Part of a small language model's weights: 13 layers, RMSNorm before each block.
Each number is 200 + 30 x the weight over the matrix's rms, rounded and kept within 0 to 999. Layers, rows and columns count from 0.

# up: layer 9 MLP up, 704x128, rms 0.138, rows 667-684, columns 0-127
# down: layer 9 MLP down (transposed), 704x128, rms 0.134, rows 667-684, columns 0-127
# gate: layer 9 MLP gate, 704x128, rms 0.15, rows 668-685, columns 0-127
up667,239,214,206,225,254,172,283,187,219,226,203,157,206,184,204,158,188,229,205,227,228,213,170,227,128,180,180,166,196,233,256,187,190,176,185,147,167,236,183,219,217,206,168,259,165,235,200,216,195,224,198,173,183,192,153,185,148,217,180,182,209,152,219,171,211,212,213,249,219,199,150,218,176,206,232,190,225,230,105,181,130,168,190,225,151,181,194,142,208,242,211,257,207,185,183,198,228,178,234,240,169,190,161,190,217,222,161,170,169,209,179,223,167,170,234,187,233,214,160,210,197,177,212,209,191,214,177,168
down667,165,232,189,163,165,197,196,223,198,226,166,199,186,215,245,202,146,204,191,182,200,117,183,229,284,218,249,155,223,188,172,203,207,207,217,221,205,180,254,194,228,197,205,218,177,222,273,212,182,221,195,210,172,252,203,195,194,203,169,198,168,155,196,192,186,219,209,169,272,183,237,122,216,135,185,158,227,271,186,170,287,215,237,188,171,157,184,226,197,193,215,243,182,226,167,178,180,170,238,258,183,186,188,198,170,200,196,189,190,179,212,190,158,273,232,207,205,210,235,206,174,203,194,172,231,190,206,222
gate668,204,187,182,233,217,180,211,218,233,195,178,183,202,206,175,219,233,213,175,210,228,167,181,233,227,181,177,209,169,205,197,187,237,123,145,212,122,194,240,186,162,214,193,149,209,155,181,195,185,184,157,212,247,152,178,150,222,236,188,244,191,125,263,202,178,254,219,226,170,208,185,231,173,294,212,240,208,181,177,163,186,182,201,224,206,178,217,131,208,181,199,212,173,160,226,185,221,248,213,169,142,217,241,225,209,231,222,196,228,224,250,195,185,164,203,183,211,231,203,249,211,169,204,194,219,200,144,199
up668,214,241,283,191,199,227,227,201,209,220,178,204,216,224,231,214,256,108,167,181,218,255,175,188,230,183,193,242,197,241,191,204,223,190,179,184,181,212,199,166,198,185,202,193,198,224,201,187,216,195,205,237,241,193,183,142,210,223,232,156,199,152,236,187,148,209,146,200,190,170,183,195,237,174,183,199,176,259,130,240,175,159,193,216,195,181,199,155,191,202,169,189,159,141,200,278,249,251,192,146,271,198,194,186,144,226,190,210,200,163,225,190,215,223,175,225,211,232,237,207,223,167,230,213,216,198,248,178
down668,201,187,205,227,225,275,225,211,157,216,157,195,170,242,188,247,238,161,239,202,203,217,158,198,202,222,179,206,164,142,178,190,190,122,220,218,158,214,185,199,174,160,171,202,202,208,178,231,243,203,148,180,234,223,165,253,195,187,216,180,179,182,190,185,178,188,195,191,208,180,167,247,161,212,199,186,231,193,187,221,201,182,238,288,214,203,250,243,183,200,165,245,184,196,202,187,146,197,217,221,151,180,202,112,243,219,242,178,174,233,252,195,158,156,166,227,224,215,161,205,185,196,211,234,168,174,199,182
gate669,235,228,160,162,206,150,148,185,139,205,193,213,213,197,198,193,173,219,203,159,219,205,222,212,180,168,169,206,147,196,204,206,214,180,205,208,141,178,215,184,225,183,206,197,151,210,232,214,162,216,164,191,185,141,188,214,184,190,195,189,167,142,261,226,211,168,254,239,240,171,227,222,220,232,120,194,188,219,200,223,200,201,219,188,180,232,189,249,170,186,204,172,222,204,240,139,162,223,193,221,176,115,182,242,235,199,210,252,167,187,233,198,233,163,177,148,192,208,214,213,168,189,204,193,228,186,208,205
up669,204,240,227,186,199,211,141,250,204,228,198,222,168,212,188,211,172,209,187,243,213,227,153,267,206,196,189,196,162,185,165,202,173,219,183,203,197,163,237,174,177,220,201,214,209,185,156,211,240,182,180,172,208,155,187,185,155,235,236,165,207,213,214,147,251,230,207,188,215,203,188,183,238,149,227,237,153,254,185,181,133,201,236,214,169,218,172,214,244,234,176,193,233,260,268,177,217,155,193,237,178,196,251,197,235,188,183,197,167,142,185,194,130,226,223,216,259,208,184,219,204,192,201,184,196,203,203,214
down669,221,158,244,202,168,228,246,200,196,228,190,140,245,204,171,181,229,246,176,185,199,190,209,198,200,181,226,189,222,225,287,196,195,222,165,228,196,207,149,251,203,195,178,211,204,194,209,202,173,185,260,185,184,226,204,186,216,163,207,246,197,209,209,228,159,225,138,196,161,167,160,209,197,248,173,216,223,185,178,234,220,166,172,237,173,173,204,199,148,203,184,252,215,240,153,214,257,222,175,206,229,217,153,191,212,245,210,169,229,225,236,197,242,201,150,152,185,201,204,252,270,204,203,179,173,202,251,185
gate670,221,239,179,233,217,217,202,207,239,231,170,224,197,195,227,197,240,190,147,220,201,141,212,228,201,154,255,211,195,157,171,169,213,170,267,178,171,204,171,222,231,198,223,171,222,199,191,205,198,242,221,236,168,245,205,229,205,164,185,287,152,214,197,219,210,215,183,194,167,216,164,184,123,168,200,260,185,167,176,191,275,164,229,215,175,228,225,206,168,181,224,234,215,181,232,171,200,271,231,173,230,223,193,208,213,164,180,206,189,240,178,201,202,211,203,131,178,239,213,110,224,175,239,191,192,163,210,161
up670,200,195,200,191,187,249,255,189,208,185,229,188,176,205,164,210,166,222,140,221,203,226,209,224,172,162,217,205,168,280,191,238,180,191,169,175,203,165,228,211,179,218,211,200,228,238,222,208,218,195,241,197,211,233,226,154,204,135,200,186,200,198,259,199,163,168,231,170,197,199,224,177,208,212,192,176,184,187,242,151,208,260,231,192,218,197,169,206,172,177,195,128,201,208,198,214,195,205,190,156,202,174,188,152,143,235,235,137,267,153,233,239,214,215,159,200,194,123,198,178,195,240,180,251,205,152,211,234
down670,198,194,180,164,170,191,186,238,204,163,244,216,229,256,226,215,178,215,192,194,196,189,185,168,187,231,177,264,212,218,146,181,219,193,212,235,174,188,161,214,190,253,240,225,194,257,201,241,224,209,211,140,214,196,177,132,227,184,203,211,190,253,182,158,138,153,189,190,199,192,226,198,205,166,255,216,168,205,185,143,182,215,153,240,162,158,215,219,253,239,224,216,212,225,164,176,233,179,183,146,184,220,195,268,192,133,194,206,217,202,219,191,157,222,219,205,221,204,230,173,192,230,228,230,184,203,221,167
gate671,218,166,228,203,259,199,224,189,226,177,202,230,167,212,225,202,202,193,178,195,182,201,189,179,185,215,151,157,228,192,181,229,189,190,255,177,214,238,158,204,215,174,209,166,168,227,174,205,180,206,161,204,189,166,196,167,211,182,168,248,138,173,222,193,205,220,208,181,208,205,150,200,142,210,192,166,252,153,159,223,172,229,207,194,203,202,212,142,179,183,192,220,191,203,205,179,153,184,171,205,221,191,191,227,157,227,206,197,225,199,207,252,214,293,176,137,187,181,195,219,204,224,190,158,180,230,163,175
up671,190,236,180,154,196,177,165,203,203,183,190,233,164,183,213,165,223,182,224,188,208,197,248,226,172,210,197,215,220,201,172,226,191,135,231,212,170,161,252,185,226,244,185,226,197,180,173,238,221,158,237,182,213,194,220,137,239,190,215,228,162,204,181,198,144,165,202,249,196,192,188,185,219,199,238,185,141,273,214,211,148,220,246,236,164,227,211,183,200,196,190,197,199,133,180,203,202,205,221,217,147,175,201,222,227,193,204,201,224,202,122,184,189,198,199,232,260,132,198,217,201,216,209,166,216,187,200,192
down671,219,160,242,195,157,180,156,189,152,182,206,197,211,163,206,238,221,196,176,220,213,208,207,218,198,216,178,210,255,172,178,185,204,208,207,189,231,169,193,200,274,179,182,209,239,180,187,208,197,190,212,150,187,192,135,213,181,198,161,176,179,224,191,188,201,173,214,148,209,188,172,173,132,176,208,215,214,247,163,199,208,246,249,190,222,216,202,225,231,190,134,223,257,262,194,208,213,190,239,178,176,222,191,224,178,218,232,220,269,188,209,227,207,215,200,186,209,188,270,183,208,202,210,227,200,191,118,207
gate672,241,208,160,252,172,201,269,175,209,254,200,207,221,227,189,230,154,258,242,155,230,228,169,168,226,147,174,187,174,225,189,206,158,176,189,221,167,226,224,115,223,165,222,238,199,193,174,193,179,247,208,203,165,166,219,177,186,179,159,199,205,185,198,171,191,200,222,176,209,199,247,210,199,206,211,226,146,207,188,120,172,227,170,240,153,238,222,163,165,224,236,224,155,208,195,181,232,154,187,215,220,171,232,233,215,176,200,205,202,203,204,186,206,243,151,229,198,212,246,178,203,240,193,275,231,231,147,163
up672,188,170,164,181,182,202,191,176,196,169,176,216,225,203,121,231,249,215,197,172,207,242,198,134,249,225,144,222,283,180,213,217,215,159,251,238,203,182,208,204,218,173,246,192,145,269,194,219,206,232,199,215,180,233,180,215,182,175,195,245,202,185,205,188,165,235,199,161,209,210,254,150,213,200,236,159,205,178,176,268,198,201,223,178,213,229,186,213,151,225,125,181,157,215,197,170,190,200,155,240,252,229,197,193,159,186,195,229,190,212,237,197,195,185,218,221,187,163,194,170,244,219,210,183,203,258,231,176
down672,207,204,258,205,188,200,218,198,195,259,210,234,200,222,198,223,253,194,215,194,180,204,186,185,178,182,223,167,264,238,160,190,171,151,220,199,223,213,227,201,266,227,147,214,246,199,166,206,197,177,186,209,184,170,203,178,203,153,128,168,195,144,196,149,254,189,192,232,203,194,175,261,185,182,242,172,242,147,221,157,221,206,210,241,169,267,158,188,223,184,174,205,194,161,205,192,225,204,206,181,219,198,183,219,232,153,226,254,218,244,140,165,202,215,231,212,250,243,209,147,245,204,225,169,188,220,182,242
gate673,231,175,181,182,201,161,167,158,234,184,183,187,234,257,177,197,203,214,227,175,226,257,241,185,166,172,179,166,204,148,218,159,123,177,129,262,215,228,224,126,183,209,237,212,203,231,168,145,159,209,190,186,197,221,136,170,228,223,216,289,221,198,213,191,135,235,204,153,227,219,227,174,169,260,205,150,219,197,247,219,192,183,267,226,211,208,193,153,182,199,226,212,210,192,188,186,173,258,201,207,178,151,200,237,190,233,249,181,232,244,244,180,197,187,216,209,171,232,228,213,223,156,213,262,227,167,200,178
up673,239,243,186,257,226,209,226,250,203,192,209,211,268,212,235,196,124,228,143,183,190,194,215,211,197,170,229,238,195,251,170,225,195,167,246,194,183,218,192,227,191,123,185,218,211,213,174,219,198,220,172,226,237,182,208,191,170,195,232,194,191,224,187,191,238,174,231,164,203,231,166,195,177,179,175,190,211,205,194,217,190,225,174,232,154,199,219,186,218,187,217,159,179,201,237,210,214,201,225,205,226,211,213,187,259,162,197,283,213,236,202,269,170,217,141,125,220,210,150,186,160,204,141,239,240,222,142,208
down673,189,271,150,217,198,158,168,201,172,200,244,317,250,215,191,193,192,212,240,170,198,190,218,194,203,196,218,204,139,212,215,214,173,226,232,224,227,223,208,223,228,158,195,200,218,214,214,184,179,233,160,242,180,155,205,178,153,233,191,212,145,244,216,217,172,173,233,185,188,162,165,198,239,206,246,160,254,187,184,206,226,220,207,158,216,173,204,218,183,215,211,153,185,148,210,192,206,201,265,157,190,217,205,294,231,184,153,217,156,211,168,250,185,241,185,194,155,213,208,197,213,199,191,186,206,243,163,211
gate674,112,231,199,181,179,167,150,207,184,224,210,241,172,183,164,155,186,236,246,171,188,157,232,213,205,176,190,229,150,232,172,189,268,188,172,232,222,209,176,151,162,190,210,152,205,158,160,161,171,214,161,205,200,273,155,195,220,194,210,232,202,213,228,177,170,239,155,218,230,168,187,201,235,206,259,187,189,185,243,238,189,153,224,193,208,211,221,187,160,215,170,246,231,173,234,197,237,171,187,202,229,188,174,243,201,198,185,211,245,176,177,161,211,168,184,187,179,213,203,245,217,180,166,185,270,207,214,167
up674,222,230,229,126,129,212,172,191,186,193,175,174,177,222,232,206,238,145,223,223,172,262,169,199,242,211,249,201,225,212,246,204,254,172,185,197,201,209,243,177,146,198,170,146,209,202,190,201,173,185,216,168,185,231,143,230,203,174,210,143,192,236,159,169,177,177,206,218,234,236,226,179,194,216,236,222,246,216,201,238,270,194,203,179,188,182,186,216,201,204,221,237,202,174,168,168,232,240,160,249,234,187,196,165,231,225,240,211,184,223,198,242,192,173,169,162,133,187,233,191,233,193,194,196,167,179,235,250
down674,196,186,174,133,198,202,216,200,163,211,205,221,147,228,186,160,212,206,188,182,236,249,154,200,181,218,201,224,191,189,215,215,227,195,151,158,235,207,251,193,174,193,245,167,267,178,214,187,221,206,193,162,250,170,197,202,205,217,186,203,162,156,143,201,155,196,211,200,159,155,201,187,215,151,187,179,254,223,140,197,213,212,221,223,171,255,252,236,205,242,241,147,148,196,255,242,240,248,165,216,219,169,231,141,210,196,198,220,247,242,221,209,195,191,205,180,203,199,245,217,213,200,206,152,216,243,193,206
gate675,234,197,177,216,179,229,211,202,240,225,166,197,177,258,211,161,212,165,177,244,248,180,224,198,157,182,212,214,225,212,202,227,237,160,185,179,219,201,229,211,261,200,247,152,180,160,187,182,234,251,226,198,213,160,206,206,199,141,230,186,202,200,233,184,217,202,237,198,190,141,223,170,208,184,193,189,161,187,162,221,190,185,181,220,238,131,224,229,191,217,196,206,243,236,211,168,149,234,196,165,184,177,233,240,191,194,235,227,228,215,192,192,270,216,192,201,229,191,202,166,185,184,168,193,268,248,214,252
up675,175,178,192,206,186,251,174,199,255,166,230,228,207,223,181,158,160,244,152,230,165,203,214,201,195,270,229,201,183,177,262,229,142,204,193,206,191,230,201,232,249,170,213,182,185,202,222,142,202,256,203,180,165,197,190,259,218,164,175,204,179,185,164,219,156,145,187,223,209,243,188,218,202,227,181,160,188,207,199,198,207,195,261,160,189,199,187,118,174,172,169,212,203,209,231,176,269,198,176,218,188,220,169,159,192,184,189,178,185,150,199,183,175,195,144,186,189,173,237,204,210,219,218,187,178,177,234,220
down675,205,217,195,145,243,172,209,122,171,205,238,239,146,222,219,225,193,230,195,198,218,189,211,223,196,170,179,177,172,220,209,175,195,118,194,212,210,221,220,197,238,249,201,198,212,179,192,187,199,197,175,217,222,174,172,183,177,239,182,240,172,198,178,190,182,234,243,187,170,180,239,184,228,170,179,194,227,294,182,181,240,178,190,188,240,145,176,192,220,237,171,143,171,231,217,220,222,230,173,188,257,209,201,209,236,164,169,215,173,218,217,169,159,192,194,174,147,172,190,179,193,224,193,216,244,251,217,210
gate676,252,182,153,174,126,150,211,267,194,207,204,249,233,200,209,209,235,199,178,149,194,226,165,241,209,284,195,185,189,187,157,199,257,177,204,180,188,179,210,146,221,190,202,222,203,161,247,154,216,205,192,214,258,212,186,216,221,183,166,206,218,224,226,213,165,158,249,174,231,201,236,162,188,225,205,205,206,215,189,211,173,240,196,235,208,199,203,185,199,140,254,180,208,171,159,151,187,240,180,206,225,215,218,204,246,228,195,212,222,182,253,166,224,200,228,170,231,227,188,244,216,118,193,219,189,174,190,203
up676,170,208,182,224,221,170,150,185,237,237,224,191,202,224,193,234,197,149,225,149,193,196,189,192,162,227,215,173,191,199,174,189,187,176,244,222,230,185,207,188,225,178,288,193,120,230,206,218,201,191,124,194,190,184,233,132,217,213,219,162,176,168,210,106,261,221,222,180,218,183,226,163,182,179,177,274,195,193,198,226,207,186,214,169,200,190,230,180,162,234,162,149,186,241,232,192,183,238,205,231,201,186,223,220,167,182,227,256,159,240,202,220,231,200,170,208,253,173,239,171,214,187,215,200,189,192,214,219
down676,232,188,210,194,166,250,254,274,222,227,186,176,251,242,194,230,229,211,199,179,217,200,176,177,199,240,211,150,223,259,222,197,261,218,166,215,169,212,217,127,206,228,184,222,234,202,193,145,154,204,167,198,222,219,255,173,185,179,190,208,219,202,224,247,174,201,234,188,192,162,279,196,211,222,232,219,209,204,201,224,149,176,178,172,257,164,195,184,185,190,227,240,194,134,187,197,195,188,162,230,148,181,224,186,193,187,152,180,167,229,224,198,267,240,246,189,247,211,194,189,194,162,192,247,178,199,236,150
gate677,232,191,204,216,189,190,202,217,217,189,189,225,189,198,155,199,231,182,262,155,260,197,235,246,182,246,209,169,254,226,221,154,231,163,258,204,148,208,152,203,173,179,202,207,190,229,213,152,183,203,203,222,216,186,241,187,252,199,159,217,233,197,234,206,170,232,236,155,183,169,279,218,174,197,148,178,169,199,229,185,213,182,275,158,213,167,155,175,151,185,170,174,180,171,220,192,209,197,198,178,251,185,181,182,178,186,237,192,212,197,199,181,198,204,199,210,158,181,196,202,222,168,198,221,208,194,192,159
up677,205,196,221,212,173,188,201,207,169,185,139,241,189,170,216,226,188,168,215,204,204,160,190,176,226,216,261,199,196,147,213,145,254,201,206,192,242,177,231,216,169,272,196,162,185,181,164,149,189,199,203,200,192,223,224,170,250,205,214,176,190,233,214,158,194,175,201,185,201,233,228,233,205,122,189,251,182,190,185,194,170,235,158,206,182,187,208,206,142,159,163,193,204,201,241,239,252,200,182,151,217,165,210,187,127,231,263,190,263,178,194,214,158,207,205,223,202,167,179,210,211,192,179,153,244,257,210,195
down677,155,209,241,195,219,216,195,212,254,211,234,197,185,181,196,207,189,203,151,207,186,202,164,173,165,206,182,208,193,178,200,219,162,244,163,210,197,206,175,168,170,192,242,180,206,120,231,244,210,200,270,199,222,206,185,212,140,154,198,176,206,180,234,228,209,180,181,234,171,193,189,174,88,258,215,257,225,205,189,179,203,183,207,190,125,168,236,206,181,222,223,251,223,227,207,181,220,255,207,180,192,160,188,265,162,241,223,156,209,206,192,189,251,163,248,149,201,203,209,147,226,196,198,183,167,193,225,199
gate678,186,204,236,250,214,174,198,205,190,198,174,212,166,231,173,209,167,152,237,201,247,173,190,190,178,191,167,213,206,166,235,170,211,194,159,172,173,223,205,173,185,260,130,214,198,169,243,169,224,211,152,227,246,212,177,168,200,236,174,248,206,225,249,114,197,245,199,228,167,158,190,237,161,192,222,166,221,138,201,164,219,159,205,190,231,141,193,169,155,220,223,159,200,220,218,219,225,145,153,172,196,200,203,224,185,225,180,201,184,172,162,169,226,215,212,192,216,163,191,240,239,185,194,218,215,198,171,201
up678,192,214,178,225,157,246,253,203,201,176,147,192,145,185,179,187,229,235,197,209,197,221,169,141,230,238,216,204,232,192,244,194,233,219,189,170,221,188,206,210,208,215,142,221,183,172,307,177,184,193,192,197,233,191,140,155,214,199,227,243,237,247,180,133,216,210,218,223,201,240,206,221,208,190,175,152,226,150,236,239,244,184,162,219,210,168,206,218,187,256,234,217,259,214,208,189,217,186,220,193,170,191,184,199,231,205,187,190,225,193,172,214,204,171,199,210,217,194,165,250,198,183,224,240,174,201,217,172
down678,181,175,219,233,196,225,185,167,199,151,205,234,229,215,184,212,190,203,189,211,140,222,234,175,172,232,197,154,222,218,196,231,166,166,235,190,201,208,174,250,211,148,189,210,226,235,183,216,226,218,196,164,153,174,164,224,197,180,233,193,189,217,216,175,198,200,201,152,246,223,194,148,234,231,211,252,219,178,196,183,180,215,157,231,189,278,182,205,173,177,163,262,154,197,169,254,147,239,196,163,169,196,177,180,183,202,198,224,219,175,221,157,203,203,213,194,206,218,228,193,145,222,203,232,141,240,195,191
gate679,225,205,226,181,208,218,199,144,196,172,218,185,227,206,178,219,228,226,196,224,225,212,211,234,173,194,225,178,148,194,207,242,204,185,192,155,201,254,220,212,211,181,167,163,223,164,190,228,220,222,184,196,157,174,208,199,189,146,234,217,180,233,187,144,214,202,187,235,262,176,177,169,165,166,181,186,178,248,227,206,274,131,195,220,164,174,250,192,177,173,208,181,199,172,183,127,249,210,251,210,196,180,182,226,194,198,202,172,182,158,168,233,203,183,187,193,185,159,229,207,225,214,223,256,191,187,190,219
up679,234,189,234,216,231,227,209,259,189,214,157,178,218,206,235,220,188,200,196,197,197,177,156,179,245,214,154,184,194,203,239,229,198,217,225,227,168,198,206,224,223,186,185,204,168,202,172,184,223,171,215,171,222,227,188,246,128,241,216,206,202,244,157,193,192,206,200,217,226,191,181,173,239,183,158,269,205,220,159,196,263,197,154,244,184,195,201,236,165,218,234,183,178,197,170,168,191,221,199,228,229,213,193,207,178,168,172,235,200,164,138,223,178,185,202,157,221,170,225,229,216,147,210,178,206,242,188,233
down679,219,238,181,184,218,167,223,229,218,237,166,193,165,231,160,209,203,213,193,152,156,199,203,209,220,197,208,175,230,202,241,148,263,210,211,207,213,210,222,216,207,217,250,188,224,230,251,252,243,158,231,211,217,200,167,223,268,203,184,122,238,261,170,207,216,181,259,171,201,174,228,228,238,238,232,221,198,180,201,153,197,235,199,204,292,217,174,198,216,195,203,221,239,204,191,169,140,203,203,195,211,194,160,189,178,227,200,164,185,205,194,230,211,203,208,160,238,206,194,189,192,192,183,192,211,202,209,199
gate680,216,217,216,209,223,192,256,154,186,187,243,176,214,223,192,129,156,251,199,220,193,182,230,184,226,214,226,190,175,226,161,157,187,188,208,261,133,174,238,205,201,189,196,199,175,216,159,202,199,228,240,226,178,214,235,172,208,187,231,227,197,176,192,190,167,220,199,200,194,189,186,167,194,252,234,160,238,228,242,256,218,192,225,200,204,225,226,163,163,210,253,198,137,200,193,249,178,235,255,205,201,189,166,251,194,218,135,165,229,224,258,210,219,260,250,233,110,195,260,189,258,209,218,171,160,171,174,200
up680,229,190,226,197,124,162,262,237,147,194,263,226,225,173,260,217,170,167,202,212,229,198,164,216,239,164,164,195,187,166,154,200,213,218,166,191,218,204,208,228,206,220,256,209,208,183,195,243,208,239,136,188,224,197,154,222,218,221,266,198,181,230,207,195,227,189,217,216,199,217,218,212,166,155,174,165,263,199,175,196,262,215,192,202,160,209,228,231,170,164,218,203,208,212,203,260,212,188,174,213,185,287,215,209,213,161,209,195,160,205,193,154,200,214,190,250,186,242,215,168,227,189,139,186,248,165,170,127
down680,174,233,185,175,187,227,224,178,189,211,268,201,264,144,247,205,164,156,154,216,214,175,133,206,222,211,199,185,213,230,188,193,207,225,158,190,155,256,193,183,216,183,245,143,185,169,199,220,188,200,253,146,180,209,204,186,272,201,237,253,188,257,205,227,177,223,169,200,180,220,166,165,213,226,227,157,239,173,206,226,183,215,168,183,194,170,224,195,240,212,260,194,191,196,224,240,168,205,172,229,128,229,139,251,216,202,192,240,178,215,202,179,166,211,244,205,205,147,202,166,203,206,156,246,217,184,212,234
gate681,230,180,169,223,201,149,153,168,205,271,224,218,202,244,242,178,209,200,193,182,239,228,212,116,213,143,206,211,151,198,197,228,211,192,185,236,217,144,167,163,151,193,196,222,220,222,192,207,211,178,173,222,210,171,186,164,226,200,211,197,217,244,228,186,190,212,169,224,136,212,199,227,229,194,179,205,188,157,189,168,139,175,210,161,219,181,213,215,148,188,218,229,175,222,213,174,144,231,231,249,195,206,254,211,202,211,171,193,231,214,198,201,228,175,128,213,204,200,249,218,180,178,196,188,184,240,150,148
up681,200,202,207,251,216,234,160,159,217,184,186,200,175,205,193,168,179,156,170,220,219,199,215,168,238,197,199,238,219,185,180,160,228,211,180,259,244,251,136,186,214,206,190,156,180,265,219,227,189,221,144,139,183,247,182,180,166,182,157,213,203,260,303,174,175,201,241,196,208,169,200,206,210,190,196,183,205,202,198,235,184,172,193,184,184,199,199,233,167,176,246,161,177,225,153,218,199,180,154,250,232,212,198,200,190,247,247,177,224,212,193,181,195,221,193,237,226,207,255,186,225,165,178,169,202,248,201,180
down681,187,190,199,136,164,167,220,226,173,244,234,183,190,209,204,209,218,244,169,207,171,235,194,209,224,174,198,187,203,234,171,194,191,205,213,172,188,180,169,190,166,220,212,253,150,207,158,200,122,173,215,279,222,169,173,194,215,218,230,222,187,209,139,185,214,193,188,175,211,189,248,190,242,201,167,197,225,170,195,151,223,226,244,234,201,164,188,217,218,173,161,184,218,152,189,181,155,160,147,269,211,231,227,200,165,175,192,200,199,204,178,223,215,239,195,224,188,249,145,202,260,165,197,191,153,234,217,204
gate682,215,139,176,234,239,211,192,191,221,179,177,223,214,230,190,222,223,218,247,256,173,161,213,170,185,155,218,193,192,224,202,195,188,183,138,243,201,141,204,177,191,191,219,219,219,192,215,229,153,197,174,232,182,165,176,209,202,242,255,187,136,258,218,167,192,199,180,252,175,209,263,210,223,214,204,201,231,281,186,211,218,221,177,192,201,177,219,202,145,218,210,238,143,160,242,187,177,156,254,185,202,189,178,219,205,193,187,166,194,214,204,205,234,169,261,176,145,220,221,236,227,180,269,207,194,181,190,198
up682,214,170,201,176,216,185,246,159,219,174,214,202,202,192,213,223,241,201,214,212,193,191,230,209,233,174,209,220,258,179,193,184,223,212,237,246,206,172,200,209,173,258,177,331,153,212,226,298,201,203,210,196,212,226,213,165,210,211,144,187,213,178,171,138,195,223,208,249,159,204,203,199,219,149,235,212,276,216,206,170,189,233,209,144,230,223,241,226,171,154,145,247,210,202,182,164,224,224,199,190,220,165,189,210,257,228,214,189,215,228,193,205,212,174,220,266,193,177,170,207,198,186,200,222,252,191,203,194
down682,215,195,190,191,165,178,188,192,217,230,202,203,210,158,158,202,205,165,223,242,189,257,240,201,219,259,218,224,226,160,200,145,228,194,212,193,205,228,209,230,200,172,142,199,189,153,171,156,208,163,175,160,151,175,190,195,186,168,191,167,213,226,207,195,201,202,216,189,221,163,175,139,253,223,219,239,232,255,209,205,183,213,156,170,230,212,308,225,204,197,172,206,150,233,200,213,187,175,178,213,214,225,271,249,152,206,178,268,173,228,213,185,139,137,194,256,165,210,237,183,162,199,158,232,191,228,215,250
gate683,199,211,188,188,144,134,259,200,200,169,170,190,219,242,237,197,217,169,252,153,220,241,214,206,152,210,185,234,168,187,181,138,231,218,191,198,186,229,205,197,190,198,207,243,228,202,191,211,192,178,209,252,173,208,164,166,160,224,194,211,232,208,235,183,215,225,104,207,217,187,197,197,176,220,178,127,178,180,193,193,230,233,179,236,177,181,253,182,155,202,198,214,200,234,196,218,215,204,222,235,180,149,227,232,231,188,166,263,222,164,211,168,246,211,186,229,218,189,154,183,262,192,204,274,235,217,155,200
up683,168,182,181,156,190,198,162,201,194,244,187,218,221,218,163,202,208,225,204,191,144,129,186,176,225,146,191,206,216,184,169,190,227,188,164,197,205,180,173,240,168,184,158,249,157,198,165,209,166,189,175,238,182,178,201,177,152,245,151,187,207,180,158,178,249,161,206,190,224,209,250,195,170,208,202,226,132,202,235,135,189,129,181,204,190,268,180,219,224,173,279,189,163,213,189,145,167,192,194,206,209,260,222,215,217,210,178,198,159,184,214,244,187,217,188,194,237,179,179,226,193,186,252,164,198,241,179,233
down683,175,203,173,170,215,177,172,157,186,218,224,204,212,185,154,179,212,205,261,130,157,125,187,245,178,180,197,168,195,208,109,220,199,186,223,218,183,190,231,191,150,188,220,194,161,197,192,215,161,246,239,213,253,204,223,147,206,184,159,184,175,161,199,189,176,229,198,184,180,211,227,188,193,224,171,231,245,248,208,197,218,218,220,236,176,213,229,199,268,198,225,178,227,219,160,186,165,162,180,208,185,227,174,212,169,243,190,216,156,181,193,286,193,115,236,219,164,251,226,194,185,169,135,199,218,214,224,189
gate684,234,152,217,200,196,202,185,206,251,183,182,184,228,211,211,223,177,245,222,224,194,170,174,279,194,142,189,171,215,206,239,238,130,223,226,220,178,244,176,189,185,145,179,209,212,205,139,199,189,199,231,202,239,237,256,192,273,139,177,200,208,188,217,162,192,200,163,184,175,176,235,138,189,166,216,201,191,203,219,113,216,157,218,206,128,184,186,164,163,154,197,163,129,224,148,237,206,154,151,195,264,191,195,210,206,135,207,202,202,152,160,225,209,212,190,146,174,272,226,155,229,232,188,224,206,159,213,207
up684,212,178,195,202,186,201,237,198,196,259,249,231,209,227,200,190,219,218,190,163,219,172,210,129,212,158,183,220,196,221,203,263,167,181,251,226,213,188,166,188,167,185,222,223,172,151,260,206,205,211,200,226,236,219,203,181,201,157,205,229,135,232,158,198,192,203,221,230,192,193,218,213,220,178,165,263,225,172,181,193,215,140,222,227,195,166,171,220,196,216,200,179,139,181,206,144,226,200,209,247,203,192,228,184,208,231,242,266,202,206,178,203,178,200,198,203,108,198,247,239,172,220,229,225,214,253,178,242
down684,216,190,229,205,190,172,173,214,171,236,222,177,177,167,230,219,235,171,199,237,225,213,200,204,222,228,225,183,237,193,178,228,227,246,215,159,219,174,211,229,184,130,211,178,181,250,196,187,198,250,177,204,262,152,209,232,195,188,181,169,207,186,223,131,150,213,190,201,206,186,168,215,190,223,226,227,238,173,242,255,205,243,192,201,164,192,149,203,228,235,192,214,166,176,191,207,224,189,180,186,247,191,109,210,175,180,164,240,181,176,179,184,166,228,241,189,234,155,188,246,251,212,224,204,256,165,184,181
gate685,275,210,172,164,199,171,173,196,225,241,247,234,178,199,201,230,202,207,188,197,202,156,174,271,209,214,193,201,231,215,195,209,230,185,201,273,156,203,152,172,224,188,222,185,189,174,191,195,220,220,176,187,157,185,230,234,171,278,191,202,215,169,222,232,189,178,205,168,177,181,221,158,210,214,220,196,196,206,239,194,196,187,194,226,176,251,173,195,215,237,185,249,215,183,185,154,225,237,250,269,213,223,257,234,233,181,203,231,238,212,188,225,170,194,247,164,203,230,166,204,200,219,215,238,241,150,201,175